Each number is 500 + 50 x the weight over its row's rms, rounded and kept within 0 to 999. Layers, rows and columns count from 0. Numbers have three digits each. The size before them is the row's rms in percent of the matrix's.

# gate: layer 2 MLP gate, 704x256, rms 0.192, rows 601-635, columns 128-255
# up: layer 2 MLP up, 704x256, rms 0.193, rows 601-635, columns 128-255
# down: layer 2 MLP down (transposed), 704x256, rms 0.168, rows 601-635, columns 128-255
gate601 103:500523502469569465589563478519521489508593523518554486451504492491437577535502507523499480450433577452512539436504523546595534495523555534481545515498545572485489564464623488533467518425488494549554470446530471470494554522514586539540454395495475562542493414535388568448421480477516450486540463487518502412503484358549385549573481511483448423482542509463487467467583539459427500468555
up601 108:461393434523475468619647465500473486520496495485487492472461478492504585498542416523498450478492495448452506443424448529594442482519545522583497460485536496520569418451501506540429494493449398415497421479511512466458515499585398494590425362584450537498480590511443503539468466502494546536554509446468525494544437437564512565506433482501431414502562596491471431452514521482533531532560
down601 100:451448462578515477553542487554425562420485446496510456485450520436527467473534522488553466438515409488515476522447513511414462459602541447528596492523563533539423503474490498577513517492459478460524532482545530399485504547540614533546533428470401475476544539432482495489348507478498562568544486483584523594508524482505557580458497540477472521454530460442524511580427466457487545560487
gate602 087:496598469470476476498515473479432473511474498469465425454422515464472475433553542489452379516509526529461513564545542489472531535437460589454454429412569583534471583475413507529480491513487429518513426477545495471471552502453440581551540548552572549552449555449418504581582558586512470457540556573531480508523599473484507515482408517587448445499539400557454587529452440488508524551397
up602 088:552466503477588439515560548459557456434546542508468506470555411494566539484460494471552612507530486524513442547469459465575620486514547433589552452485481413482583534489507467458539449508514444504490545467560552547522474566553473425510481417559514437588576448510568542448478412430510488538504496487459417430487501483497471486432466403472464536558448613417512382464498503534522451427580
down602 097:495602448551528384438486443397404414508484543537448459458532473516545430510579540531472561416484562405495527443487489463469568587464470513513539403484478437468538522542464496487493464572467494585546623523533523506464470503485562440467480430508531493549568566590528478506461406503519551587562509418414403435560464528550369536474492582496555485440436561518511462460464585477507503443390
gate603 108:552467466537501615455552528460469551441426465476579534460440510462515542509461508467487553425497443495573444407484590475501489476559470558507490461571496523496576425493476473547486476622522520484442442531514504509480484468510493487514512504493527483513485534489542548595533511574492508591469434454485488423521467391397432580565552465501449429483478523376489505471504496515496484449463
up603 101:455518469457509508508464387482511507524467473482476504459592549434522469452606500553605493502490439531423523566550512568478515491563590500434504520497576497487591457560499593452453486504524550493480493540508546545472513595556544501555542545462422448403507407557406474490516486462485500508495529520527578516544483473532556461515503533510569548596556437516537442540602453446654513504462
down603 097:442435527412548557473469483474450409589449430517533508501551494435439527623495569573549448612510445522481492487468438507523534483518515501556426579541474490505560489506509578530478514511568543480472424394420533492493511507501515356411550533540450442536529446480471442458480524466523497450502551569521454529475535467458517475416516525446557479447525430545503486601490470468670502458499
gate604 093:521525542456415450504528496559488551572507399536508497522486556485489544458494541493501529421375446377443543603528463532470498446505514470446488441561454422565511564508471543402462447410482529479530591518471575413549598484438493476537520460562449485448461548457412519524515465532539583470447477488439540454421519435442484498577461557459445507464508547626477544483485514498464553527542
up604 095:480494497591582564472511488465526513458475593525496459456492502476566454536477487466496498597592591579574409420477564488524479511557592547514546478445515586467478470532489477575575569584530452459474424514520395452478407579550523511485455535454549534554493473474541510489557480394439453557535461510433496527539503557536496533415544430466444544537486504439545440491446416490494476441504
down604 091:407482607440397523497504488524488566481493570475437467495409521482530499554503498499537511569575429517491402507511560549444548519465577564475524567490497500396569476457511439457445489453496541633446370461442494552486487459538547489477560412533560502551497505457485495533481525463520532582464570440548536526537563484480552474553468487462459543465499489516538477467469617443582546506466
gate605 107:525490447415500444564498449504482451548386577482442534476554475475489495580481567476453571366460573495586549571464595545470498537544557570544480524552580494479528489450518481450608451514479497505523400508445532423571524466576470517530482429496433554568537472438461504444532498532523485472471441474509497485450423534549472583471504503500470491532504585451577560543566510572397563480558
up605 105:617453560467510570560638505540499565507583421553532631554505464396537489571479455563393564472493550486462429511450522508511448484493441593372459488450463544475493512580462427457522469510606467532559484420461472477460534572492479474471533489502455490447431473502551470572536542530466537511433478455510492507403562524437446475489497490513404400463440522552448424540470485493536549494540
down605 102:448510529535459435449511505526491478539541469553443456469424565536428493476451439578480511538478517524464494437527448476581542466372450429516466496547523484449474531431537537419483578480460557501470510526495451438475510460518583601433516522487435452428499497452543448473556487500532582491544585471601514538552426469442461405517442574462507559496525385538508398448471474529458518487564
gate606 098:518471423523475582494478446469546530494584595530460522549509461526496532583537494526403434442553497484510449531438529605578447513487408493431568431522504470470506501510375407453555500422533429520558482466507504565494585522481586428482537522507461459499461545526463502506595545531511496467455428530553467595468520520550504495431460457430548417514532509424504497538553520464393490370429
up606 105:489637561539481424515547605468449534543449510431494446498519516444530564449467481511557592503446460450515508460489503499500481500521517549582511541417509412537501475540562593509445530630477497450519424522501519485524400434477436519506474438430462481493568445497562455532436511388533445606539521437507501457463464516524437663433525503573444577507491412600481440467482422544476660572557
down606 088:490476465458516437565499417447507471496449421510503524474560499488469455527526575512480579511461542454520401489466578392564547429557491515507521566509500505504520439611528514495542519616484557548491598462509496472472450432511468447464418478503424494519428562525528537470529452557499504469486509538391503482435483529386449483489507461498541568538491468437395399528560543598470552539500
gate607 102:455538553503535385513489491471590461591581511614637518469474540560473451600462475504479558409454527451485545462506537482471449492492561386469592586589453427518455524498524475465471446512416448585546472423484456506532531460492583501554459578474493505465476469480553547539477547419535475532555457496508514443432479509503457466396552555473530533473494491493493512504471454544533582460539
up607 112:412432514508541491542525517508528483562534521484473469497451509494518472449514498420454463443477509468557469520469500475595452513589636540520470604432545430535463421514526488425511532416452529520551515555460488594466419496471487446458464514440455544500533496493476512598502493421462520462395470524462500485391502503524530494486504591503524506468434425500437512509465478435511512512478
down607 107:453509418570529428454528494507579491465473539534473495471570530514554443478492476448565520517513517456608435439451507375599472507560538434551480542465545491438533516494469532480442484570437501518496538553442509556525477481465439456526508529412464518502529509457462519481485453455501414498380487448496477547415457465551522533517587572476547490444474508393441461498480442436473513527517
gate608 090:586536572516436491370449520536443554565518506528465454521545603510485565461553512486493542478569434507487504520487514429504511471549475473564549485585437484498483580519457502523448487396451499482522537535443423464590536500484508457450482510527474510476471504511509411572502497559580404403469477531541569546554520478431503417473517444490606529503518426555583465560558537500501554456501
up608 094:525445516460483549466530558548567464524491461583417404479503460339488482424509520481502561550451455502472482428519530493584545468537496459526463535640499439474533423507421501594430478555526472512556503390412379549545573450536531560484506595478487499484504474573534523503535462539496450584517595419465550425532462574534466565485520460583514465519472495503451495502425450541582498541575
down608 100:493441493524502497463522534508559498502534517459490496425466524510671518523540562490554536550463462517438520530467555564551551436572446427463444532513482580480497442497484487445489498540490521587501541486397390516437461472478514539480570527484539477466589474455467497486508411501513474406505487526543437454582446455402513519458395525483495455584493476437433493491369423458476556544529
gate609 091:442615419452592519441547486486551608566535431470462539480597556502489533448490615563505619511443564586502464521576451511499447479512475555473526528447427464584433508422516469438473486485513477480441553518543512600517466515503503587378452491490467538496550465496543495464505540526505448456566454510466520476491485509529535481522512492532540598499492502456467548514548496454424448519609
up609 085:432474549447520543505504506587557513533496565517558461515420560406543623415515554548522466454603511558485498543580540531615491491528460493462556514516582486434604407534508492491437520468530474534485511528465464392516431478564455500464443566483401512486561566565488496608483479478479502474508667599498523536515539507453554459499511515533477466410532530529449421449434474456603447513569
down609 099:478534445376576549594475524470589567407630523547443464508534461439452454538505559498573479526513512477472466492468452569501446464489522507486511488487506547522499474455510529523479558471430465466549568514393467493585520561502455506473495497491482481542590484534461479496447576505477509528506462600528414457519418440481411495503442446539515485527481543644539516503475487503504422517566
gate610 108:483544458512366544577512512434449590541572507495429579505476484528500424484433456450481464429468504457488473489561527583472525476443491507452601488473597474510471448485510432477466497453498555407504435507424480523547414630539556586459523407491495568476464478466461493583519505509654551467494449535574485541529415533446467465567477478525486532535448532570461566559482499455525503583453
up610 112:523497509494436564444496581492527493519514535425420544439445607602519487498526469567470504454517544592446526459493531546547482497451485353578445510457557495563561544471433507595448533473552453532445550549561535459549520492457511512449529490538597475516417480527560499535540512501500508505475467428489512677519527403517460540547472437526341417558493410550508472492502438435455462521444
down610 110:533528529435440455491503524522503541473519520455401526517472453510547501476415460490404451516453460482477490423461560505597406522493480378456498534588502484519574575513528582598495550529455542419444556545533504470483445497512516536445436536540577496475468529480510381585511515481606455517480503460535484563601477546511475442576509475523457501542479481599498512502484540467448450494514
gate611 104:570517526533569517531499489455500506498504493444467416499574538433559486546570553528460574520468464556560495497490640475509540452499522486426623607557489515542458527538377510509529514500540509535518584502441532509541493423467502588513481505483477529477461449527429586579500475475589454460531630481609515538579480507519482477546455505528503492538511512568518522549494476612478522532421
up611 106:550414549466484431526526517498472576496526448505561460445476619473531458445503486456555437437496458416561504500490547533537508544566562425532480410514421507488476466455632600495479464515457483477649525530463482511535524420532489466521581503465627460486492504516484564533493537495438536413509492424415497543467397498483533432527501476459559474503433466501493403587510530488520478401501
down611 099:526501566464488603492544402509567379523566418499454535565387617510506444458430414464487511523493487552522518488426476445554481495425475570544428416549403517473464501428513523430526468551482515517524520484456516516499456470535466449465564508518560554516512497517525481494473463544513507567534468527500480601520499595467470468537540527558552410544515479512535464456514602496448425520474
gate612 093:486474427487477573580452462546545439501504527433456530537515482525495538507449535428539502531464434520531535473512548553463425501587523483483532512458558549472529475565486389497466469643439431603524508520480424497454576534562592475588501516488528501501568571499487493495476497482510459530447555514463636481428481524531419537419472487412536506488572424499515563482461509441528503541468
up612 099:529494469510526514587513571530429419549595529398462425542497469623431553491489456467552541513476477578426518481511459546536523536537369487479540472407476503574574526496503554476453452530471464469499480430473409496528478512418579468516483424530482425560494517495390578492464585510434504526493504485508508511506509454439433516437417516460498331491484416495461509439414581561527438530504
down612 105:570464446494470538541488564611585391551575439494459499439453513585510603470477473520552536438520536515497431411433433517556551625430402542510419514540406456600468438525468578533418518536470435488483453402503451404484436461447535585492488420444423526530485399507528557540502487475444491514515462642547465497478568506558522503493495479617471493527454383465520423478468569493462506515482
gate613 091:560533557466469494435514467406504625556550479489528487531588469524529466578476554437543466523491459506541436487517429529486497505492471528402460562514465409527430520548486513471479464448606453615499449558544481499460542514511505478432583603429525444491550529496510471522456461488505550536513513497455528490523451462505498549531475479494606405491445435490465559523568478560565508463545
up613 089:490526545440441471500539471531548451459538457594467417565459479499486486547506499517390537502526565584434542517516507562480504541535493523434523524525564562599452509539451482484618485524437571444530498498478467481494455460511485388483509538449512477435513457537419499494522501538524389518499522520454559532456517475503537469527464462503507603520535375474428516428465395496448381592447
down613 100:409480446526396498475520517525541531513486491503546450538448524508523461577500413484516464548519569590449488588460532539497595418516485507518458477473457504504443464487477388471560482545550515387563565500514489478527473508410522471464502587514446579437468430473555553489464515547555421526523577457435525488584480510416533495512442513548595416512479466467433464502529465563463487498447
gate614 118:513449543510493486543530550599524446486471503556509514508611364532500520520409455479528431492391511514553487498515490518433603620524461440552479474543393482439473452512418541536514484523555400416542537455631472557393504479463518557544462568523547451570524481519525483459551398459537468556474518513590448429502484533456439510445429372463448486545533440479478405477415504484519518490458
up614 114:520546450544478530534399492489434482557580484534488544449462531496513390458537501541461547473434520482435478476401520455486459397448477501413567487497465502538415541415514462564413503531475508491412511461401445546580521515526444587599541527554515500511473503397543529570440469480525517465539488441441505450519524612399462434536590464475478405476479444461495522460528506577417468499482
down614 109:523496482570464559428519578540508493394494509470672497497435522458553410466482448484549438455498565658523469492537377515530629362547522548436557519480493492496440529453560522555443538459452436485442505527546446582527548504542446535594452503502520548487527548449546517463516419393508454498543449471468537466550486526546482462464456430458511519539559428581426498528459452501453551489506
gate615 099:531543409578509556526539499458543544526528422543551579614558450535464506500471516445432442537425489429469508431504526507476483560449475495464446424497460589485469634542515520498509395484514496571540529515462465454475552360511524513511480538427454490622449486486467527508536530514502505476548464564501422512468519505434546514492516503426448535518576405558482472496458490483522485595495
up615 099:500364582395407438473515483483448417475565559499426369469496486441544485419464511455535572486616576442465453583474409563465433498531487457512515510476574452496515506508507576552513561466435448464532502428532516535582486504540470527505513510520548531474545536480472549475572501541518450430465523512511544502564473510562467428510386565527503438537589499494512493512535489556542474539506
down615 107:510479494498492452381445481515521457459504573522494463458501489486437509448588506428510459536555577338535484533431514537479445476515469448529458515514555504462474446433494474498524492482550494457596558557504557530542455378494546462562458491476575504408515481529399524544531523468525485420520435429519445511512515499572502482545425507556546515490535440452503484534514441566494531487462
gate616 100:418549477573575485495404479546426486460560546563422573459484533476488475525495528449523521494562452471573460486500564498549472471460482453513477462585613462493465512410574476554470452518455495445516420490523476509439458423493567473530520527459569587564412480518437555424488423518467632506432589497513511457527428541485572474519542540449484512544472406450566492446493573434499458475447
up616 104:529514486497454423512444484488484440580493457431562482434454537606517626530582460460514596535464548442462470451424437459485533637469570496515593549438523537566457493532454549475523513428539579558493530525539486446531513481501573438480584407585526443417564427551480431561541574493428567416487422461564495570514485400541509608481525413514553529487537536546568504549515412557467485529495
down616 103:498441493515527526388468476427540485417519481443555503513533495504498466518443482582544499438541463503509544596626466469573442409546543413496561453555571512436556502510565585550510455510534489505547475471486509489434582505500496515498455590556525581533461465495451490526457461405529494461522496451456505419502567530390461444613523403532417457464475429518472480468549556537459499464505
gate617 093:416588548399465475533580431482537550433474397483534562498536504522506513504534478520494445407535497540471546440578495504485476568443492508432441475522443490578510531537466438404530453433528559428551505581434438541495531442540498353497482463547462475518516550467554369498517522600587544383538504504540571461508475588606451468559458501498507555460534504443536509523524496511464549469516
up617 098:498464428612458451473485545480475451532554586517465572485499527418535453572516482465546487461430528428628480607443465500472477427574533504467498510457530470436543475525598497536527582583468452541528454518521537451568543542409497559487627600484486519417456405540563533521510453503484514509473407424539476530524496550425607548481586501431517489556522543534495463447557476486477515546481
down617 097:500546506486497398466534463443562467495468593504561562479541565497583502405546457366559591413549513482510482502468574496501483517526515435493550534433512555467475543539549477457484553583551467534488537556472482593500516532518435564458559515484551587539535421544547586552496497532583502575541525535594464577474426436478564454529510519423498424491445413536412496505554494446501477540460
gate618 095:515521511532458402561488439549429437534541552575581542472499491597549481475525661427614535436460454497395537505526501399507649457428544396556445487501410532489456443419520408504475492515499549511438493536438454494538494474535534555514448449434572578467450561493552502522520430428447496460475486521515462424500514444568589527549478492445554542514542389599473457635528451413412487435574
up618 103:528447510514491487508586483485497410534573606442503500411465489463514470555516550439610422581528461456413445546527529492591551510446413485480469552435396545488476457489432573498557485490513575494541493510495505472556500505644459484521457369459584580539494604446584456518452505484463521523532485534447518545431529472493513429427532481516479540548498498475555481527551520560455466417481
down618 104:489441490526551532515481504529501405556524580494494440497494524555474559475555508462520436492522407486483476526463588428566438464488449479592470577453423503454554475490510545513580592486575525516515419446459547580484479455589546466552444461513610499509518489435475512480399519524436475552585535505566537450442582462538569420414429481508423528595552422398479535536575421530493566431484
gate619 104:476471480545524440575499419547483511508504484605451499555522447546526501507588518584529471478500410358376510468472485518565516500519491485479503484537409462448492567523516526533439511398469416502486466540525467624584514436520571467363449488509540526448486404541575478500492435503474514412536459485468470454548496456501448566491546533451520451514459528472475448534464462540436620503495
up619 099:566516394451527523546577433497455441544496575484523508518535497529467459534549585544466435510424571486461596610479470441565523481466595459476393546442459533443493490539536466463480516448490468497533483490570555450569522477409543512494481476586478528426502435534419452442462457533591536533451503531417434527407601389436583532352553496491521582479569597481504499524593568462503454449480
down619 101:537483425538515505562591515461558538533460447487570504576616518539529506499452484398536490506551481503536561553534454489528483566587534553561557585472523467477432451520545485554463506456521469421445563422537485501542527517545460502590509526525563521534624574493424526545511561535581462495400462431476484486510511472503573496504472545538446508483509596483426525403526547457468585437475
gate620 116:452354428505373560481523444544455528488522487576538585526475529506475498539564451401527480467443489501477444534478453518511559458466524435473533492488508372543412450473481504591499563512424485391552460536511490484563527473430509542525456487439453465544561415490418456550435517478510521457428583479357555524457586546563452447572405493490504453424550486547458381448458568549484614511400
up620 099:497435455525418514465569546485514492445543464507537489511486425420503406580423450419491464522524442525485473575536425564537477467488515501513581533513505472448465436631512514498508474466531548487473512519622474441407517533458519469465542446514508521568521601527507436564403550444567444579496546487460469445456570498479466464499491547432473495451581492556386458508464494587461547528473
down620 096:556553447500569487551495601487529501519553495511463474472483398471515526483452558515511500513569569519571421562568525502514446493581544589445469581522556550503486442544499467487560571485560521600455504385508476582419518579562533476503622537453496539446522584555469512518521595556443487491534515549442420461468477455470533458485591549454420521540467587488423574533609460534571480478543
gate621 088:517480486480521534456552514522448568486594477469555433458469520558524520481516464508525553408381571505512506531507464611607462535600501471528459491589503506523429402504431480475622577528505497569533500553560497596533568507480517480461494516518488394470552431533484542450434542501551551489510500571471499414530440426483385493518419416492587540453504460552483472523451470451488563509491
up621 094:498540490490482432503501486488499452493470478435452483499520517406412562532439468528447523572551487465468479520471521425492453427422507565493516600412402453437611523536546496456400410618432438477473516447429552487446485477492512518496492487457494590504503525477454554516506459594471507505508469437507452587499534641511553451511506478540433529575562467520490542471550455459435446572510
down621 096:546514436391473441505483448508598572409390486506436507517557535590516533551489445507412557550522611519487468518578545543557466463540436505535511554405503464474578587582484486558405413553454496567486529504501477444478515373525419477491413498490523476520528480536495530563490407547543532496411441464489530526411493500526473519557495512477511545550530492539498442534444434516494465534546
gate622 087:493469392422578451496545556542498521487524476507507527468546444531388524473439478404572410522533510487392431439554480603514424430578517561567482468490436435462527504600475480596521438391479440447484558543480480526545424453504440486506520532463566474498410488474472590554483512470506509457498541527525497513482508518491435564431472531574433424523517533482399513384452480503482482481539
up622 088:461541403501504513436528605488489465457494447515504479487595471496423527552436525396539443477493459515466385465498416563417538438498601518493503480526529428583538408588482479603548477437435346578461519493462566423486458457500424553554454438488451520548483499486420549501540479451562488466473512514499483517543476476445510500457466529547541492505554416487462494398465545540470444438511
down622 096:465416450423540502470515530590370451524402381523454611507555535475467571541470586476445468486616491484535473568502502507407436419478568437503534550496554503548432518503464476515547483502425436575448478440558546439464546460521510554535461537502480497473463457404501500509458440513527585614444427472520511573558536550499566453522510481494474448460456445588513463521528551567469457508521
gate623 099:546579478519543529511588605517471464458456468496461532530510516496483584527468525498547447458454504441449484472482571397559552485425523468536477483438507528423516521475498477543539466507405474548415507524527512470553528509472526533517547519497529511537464515424457439485495329514551409431472525526491451442528466468421485540569618510454507388444484460553435433462524531547411533503484
up623 096:487469492387447489498423424404545432568469530509564410471537510499530522462449496597542449567480469557408528545523487400482501511469461496591520499525445532501433517480477540357511516491490567463590454520542433408527422535486498562528478470490571607508465500475497477466498487488505555498537563464510525435553489476580557455488379559565541589450543490556456413587481499463561534461473
down623 101:469547537512490500518482498489534494502464576455464450553551529431525504444492501602472482582459454511407463427485456513557594546519448549503462524445432500546418570490554523529486518500453528345476646539573469535521427473511498517463568553510543512520564511490507424478564425550496516601554481398517498459424469532534535413511479587485563481570515462552486508497543474493540524426433
gate624 100:473644462512551525382546548416424437436489502468452475507498410565493457537538460434436473514562600454441495552464528599511452474449432556518520490556487505575525560477554358570438410601467497493555483404451472595402448532533507518525568545600523575525537502514555469481494465521435470545614409529499583486477561436501434573556469474543541589569451449521422544607496550477517525598477
up624 112:566574562550443466568533439546472557454430489420486548518444395494606548531417528505530526516452529442516497458556514531493493532420543600551562449475469578447526429491411552552437527538517445510528461532466449487350597523534574474524597501409527593592431511526504556470493474499440512465491455535479523539480539508509417603540462541427406402480546448497498492514478497585514427402524
down624 104:589541661562391540546462466484495489521442548399486456502451416500536564473551476495477582495401555395529515498455469505572488451468494623454490529523511496534506433484513550478447481488502352541536571558519485522428502533479459502482509517403418534482412512532408512553504568506484458510531434496524425510589494554512494561546444464541519545472453503526492437439572566525461469485486
gate625 097:549529480574531520538491482507509582495540526548478526515519486400530435485547491471565547512485439384537508588548468449477449421500500612466603524556518501459478448520549503528445532554444507542581494519601468526496492466514448368539502435394564534542446585479581568426444539482482560462456488557503456545478521461468578486464420497418560437472518442529474425615495504414522394465489
up625 099:415391537538507386499480521531554509390488572547549528511537470482546394592497510548597566529497506521525511500605476585436571555573513484558423547528476435512459452506525503524478506485511463607437561468465483474496582493571405468475530472546643606473489388534495489460545500480454515420498458476531604547492537518405582526490471526513429370485456495538536481547537462507459499552548
down625 099:582492581463560568491506519516563504550417461521508502507492526490500559447398510481500508594523544564545456494453551616530406487457540441507552491552572564552423528572493399487600490533578455505558399527519554557537458351530506604477476423559449436446490473514496433562512506532521500505485459599405493450498498504490495564412541502523417550498527498476517602478504418477559507546498
gate626 083:502550556407466512584494485503444450524561426491557499489517582453563511378545489449488549513436444505449468492479514555487477527512469470497531514623586532512541561485451465459591526546415519480512556433572453537510532490579527490536536534593517585444456559465578596588527523542526352472491501492470508545535480365499483561521448503530474504514484470529609489583582501623606554521525
up626 091:470511548510497357433538500430509572498528474530473464460448575456480499465615393466496529493464471521545490550546444495482468633491479433405527526484511451514601548450566498513509494524423464518434667408408478454529516637511473430541514550479502524425472508440491484555532484454523409520455490497487467476431555514473588585466530495494433439586568387446589483434462505616514587557572
down626 096:447541527516447449494470460496514508527563493402540491495481528465443383563534473365474506561467532562474604540479543493491434604561459518399417518543530539450561531491406520539431566472486433439486478444461548505486560526443507440595429507483484446353495448398522441505433460572433451477535420470502531570473535486491437531476517487525425607615519443419466516483392538634495449519531
gate627 098:439475461540461505566447520375486534537482404499501516479415474473386479625501556454486477440540498492442514480440406462515496553421492503479487504440538415549423541401485548518517417561540571463519496435469458430569566487423471427512503528375508486582522575491412474464410453433467509533466462534598512467537485472558539550534526494448531467513515483462543436426496547519461530464506
up627 104:524421515511435443475499504600508501478453615574471450588558486478563416469453474582476518561422555506566631470529575441481550469566426425552513523521472554451496524540509441517561492538523464478566512470465501500516499480534491567516471478503486421493469414500502626496533466485571473475452447529541498529582492558462447450622503530520456456510580521528568529615528537526517491503453
down627 106:640393594513438500403507527482537425484453572600466418580465528531569467583514446510485509479459542455544618522510610465519511504481413477555488470523505560448501561415464466521555472506526520495528536551529512521532560515577457487463504592461425486557444497525550547431499389450483497481464511488539469480536534508498486486496522471448496468520547515543599570533514488542450495510486
gate628 105:560533478456526508574420470361487557626524506423510482529511499491578469451531531553452622466544536446583496475518587465478397496515465446476494480510475463404505544482524445543400496500556470377567528593539544582612411500477515442550473441501540537510544487402463465538529492404454506532580495525483424537436406485440473594500411527495534449512480460467443525510532489467459491453497
up628 101:440498557352515553499496438551526404497457445575514520563475438539497543494501554511527463480475529586429543489423527556465455569592582443515456557487464562603496485482464555473580525525453482560470501492505537447362569509564528530517458508415518522501471416594485440424507434528571471494521472635437495454605559533541440482553452432539526538453502478499513468605559463545555460478470
down628 096:446487601503517456437412505539455427438488487430479516527467582522449401548539438506449477430557467400493495460606414512505617491504553485421514523550434474520395539542487499528470587485597584517366534455520524517453604424470492551435531570460488513410453397543511480483478494628529404520566457519486555522476579479557464564493482469625500496498552509439574468576507498522553446458432
gate629 097:571514493450490489521468499525502480570482576549625558479497479452491469557499521513537468463637508480519441517472571464504554505561409442445422536525557477513452601489450516563600491529479512517507645485473475469480483571587578489512462495507586554396530501475437493519490538441428479419432509514427513430450538477531511492507524517463559515483521500611527513479527504567490562498601
up629 101:530560516498547487555569514554497485498486522518529547461525472515520503523497432544554465477598508575420525595464504470476534572470471465502503553468550537551469603488516527591615509546531511556508606465490604477546469575492517503413502502512486469436358492532492414486423505510511397421428526553461518358483574512483591504571523459476568540465479502607504503510460481530451578611537
down629 096:582556528447548444585398510445504428559490504473499541495443429549511597545589531486478432506488497512431524609418526489545512558524424524458497486509514540487376547494469493469512458522494512582512442523470537607447496504499481526543589488500467406577525539534545520553516574534550508519378516399480433541473491576505529539467478441549513555534363547477496583486505506487406518514531
gate630 092:541591498519558419484532539436449436527526495519593551537458501596492541455443535538422560433543505497451543460483549530568493479480477579490525472537465456412574433480450501539615459389557463491391463482472481495542554458558467371452475533500495467582523480523480453528477470507525386523559442454508483498490509511428502491516458461500410568583536510368501479437570565529477583526475
up630 092:479464476456460487540469520534497524515574516587591424528512520431477497475530453542436504541496521475562386525467469450453455482491566425564503566506466475519438489517553548498511448522432427571541567521486508496442399469486500505562502466443559523412543506524599518515555571517473493449457568474437440567489505532538512415511600545547599553478557590520517428542551446580438565336549
down630 104:474530489422481492482417470508523511512473493558452463502529517537470522527477510559525410467452502485395475459431538535457525524590490477404435554467523458513517494568537581544437463500546400473565547476494608523506445450516449449533490380529546452403451524495537520562491561476484510465416431451438554587525391457497491448578456465536636471467492511478529519454537492473493556376473
gate631 092:407529599465516513476452518511527459510487455491597560445476533509525552384563470473469472399504416552479541550501574420556487576469529631455505514480493494445430593414448408449461416533487506527474476491438489551612523451537457532471456561524505422533468455393420513519518505484526466402458528568502436492521473576570557568548506534476485498425595454504560525554526422433462546411408
up631 116:560480547499480450531379550461454506462514509521565480451518489515444601433480450485504535418576417477514634521526499479568552521511525554515510518435511393487414545494525494429442492480494517504458523534488416438566439426494602536471516547494493508490426478535511518483542472428478511456462575552418598490525486434609564605518550478606543516455581438476461382501545468457549510489515
down631 096:422527504454508502486574460502565589552527512496419486590481487486533476659542502525561497533414556507509450490516477562405463496482507401549480461554473540503606426516481529500520595496465521447547484499491521487483487545486509469559543461510499506534541536527504468476472501561489445634499502448529507554468472447382474400454412527383485486540437513521500582521432514577512464545507
gate632 088:463595575444447426496495453474388476545582399522568586513437446445532517582513498494439518504475491432526458501497515519468559575498472498452408573386549460561455497522527553524432534474535462528390437471438496571444549559496408500537475522464482466465517549458430513479461541503434497519510415496528455507530552497493504432512583507611494506488427469495610447478479500538584536467484
up632 090:462547547491404470535508534514504532524548395546587506496538586470547540529596470501482458486537524501503506479484494428544508561481480592412475517447487501540456527445460550517494523481450591483451469543415531477452583525478439458474450531468593482443434547484518428538504505596512449489425523543484411472522519518482524539511566485561449451490500495553505489490456522508398472495554
down632 100:456513433500447483513467501480546455487619383530501425640440455449477584488512515490422503507492489475539500563560493507466501569493444518487466524469502543540439465501488466463596595524460498593417506512482505610409502521550431443518455498496504577407527535559472526479523479540533527490506476431485425454488525523485483535489505515555472482520525367486511470561498524542485452478510
gate633 102:414535578521499513424484471545518398481527457410528544428486592555598451552558429454602406454536582488423450413518529470578401596482545490397517508529517558474485467515544527530512540515438463484549508510553524509447544531438446472494533525512584569456439458467380502560450395566523416521550408541494507463457529489402502570460502469529565554546448537528518480445468505402496500551516
up633 107:430544489511571564411507554530558507468543521432540539501539514571546496497502478563462509516477499521457490499500585424518435577500458516513498518531509496538517553570554535593504558461512481437461425511591554513541465456448382497525472488541496450470413550528502494519422519554474482505492593490521470509485493513443597529376549541580480500509442511485473558470588477457548460467497
down633 096:509548491483519407533454595670478486502469518468557507535542511492616449531501521419501434520543436449434493473459569503526549378489504506491426465556512539572462531440518448555471548537486426515556495413448557534404458582457452508573494506495528548493561591445524467476529473524542590545543469554518539550518487430530499576509498520551500537574509548487518598478463458540528512552548
gate634 097:474540487524475423454438512569421539566615422579456564514495572452409491482535461508565553373471483545515474497514524548551487470515408552561565491462431475516435501523478467502496561491547504556382392477458473493582543522503508477491486519548507443487464470559444562519594455502527456440523513464545524478516507514491474482469501442423458507473527476568504555436511500611472534459573
up634 098:505529479527413478508518533545440495501534530569479506463541488496479509472399517449457488420625497475557521420504554552538511519500496491458495492554498529465423479612449485547514486432495484520369375583468427477478497547540569550582572508544553451503482541542502498496547559453600548513426527499566445493451448473417475549419493460496404537491645571610474519464488536630576506451533
down634 100:431501475513442532505527503560501564578454435542490511478489482526552423429467502590640500412536501499506480460535450447540461602488546559614414529464540479504410416577507621540508475450511401427452401473448453500559529571515513457525506471573470578460436515578459522549500514526471536483469553437446562608465511470442505536429547594492454450450542532545424477459511534534502456480454
gate635 123:532502419543493607450539513455466499485483585559424514504512579418517489573472466517546514494496529550463497394532534492588436454468476446623559448567496500577515523603638489560497511509654561481466524623519435510442474508531539493583564476497491436483531442470521535508522495514517505484586471461494469511470467498522535554533414452463437500523592526586471473403589451591544500478478
up635 108:489482466519573415600543453578484541511561505581478483496497425520526490476503472433513543531561460540557554601475502493478531509447471532447515573538473527485446554572568467505442561537536525510487478438487429445514488498537496390579528491490513476484508388607474591405452463502583493545541570462523440415442571460433530547514475563508456495493536414486463513452637467406506506512457
down635 100:491485619489550417470479403476451500500496592545566420527622545457478534472539493504514467498386512494571517539444512409447477573482588498430446511504459507460498464510458506479472544501460507531487477456463464502486526454501533466535570493532540594447462523508472489452473599399516539434433461580494391391506497412440590471489478509487486541483449549503508507537404547440521550548526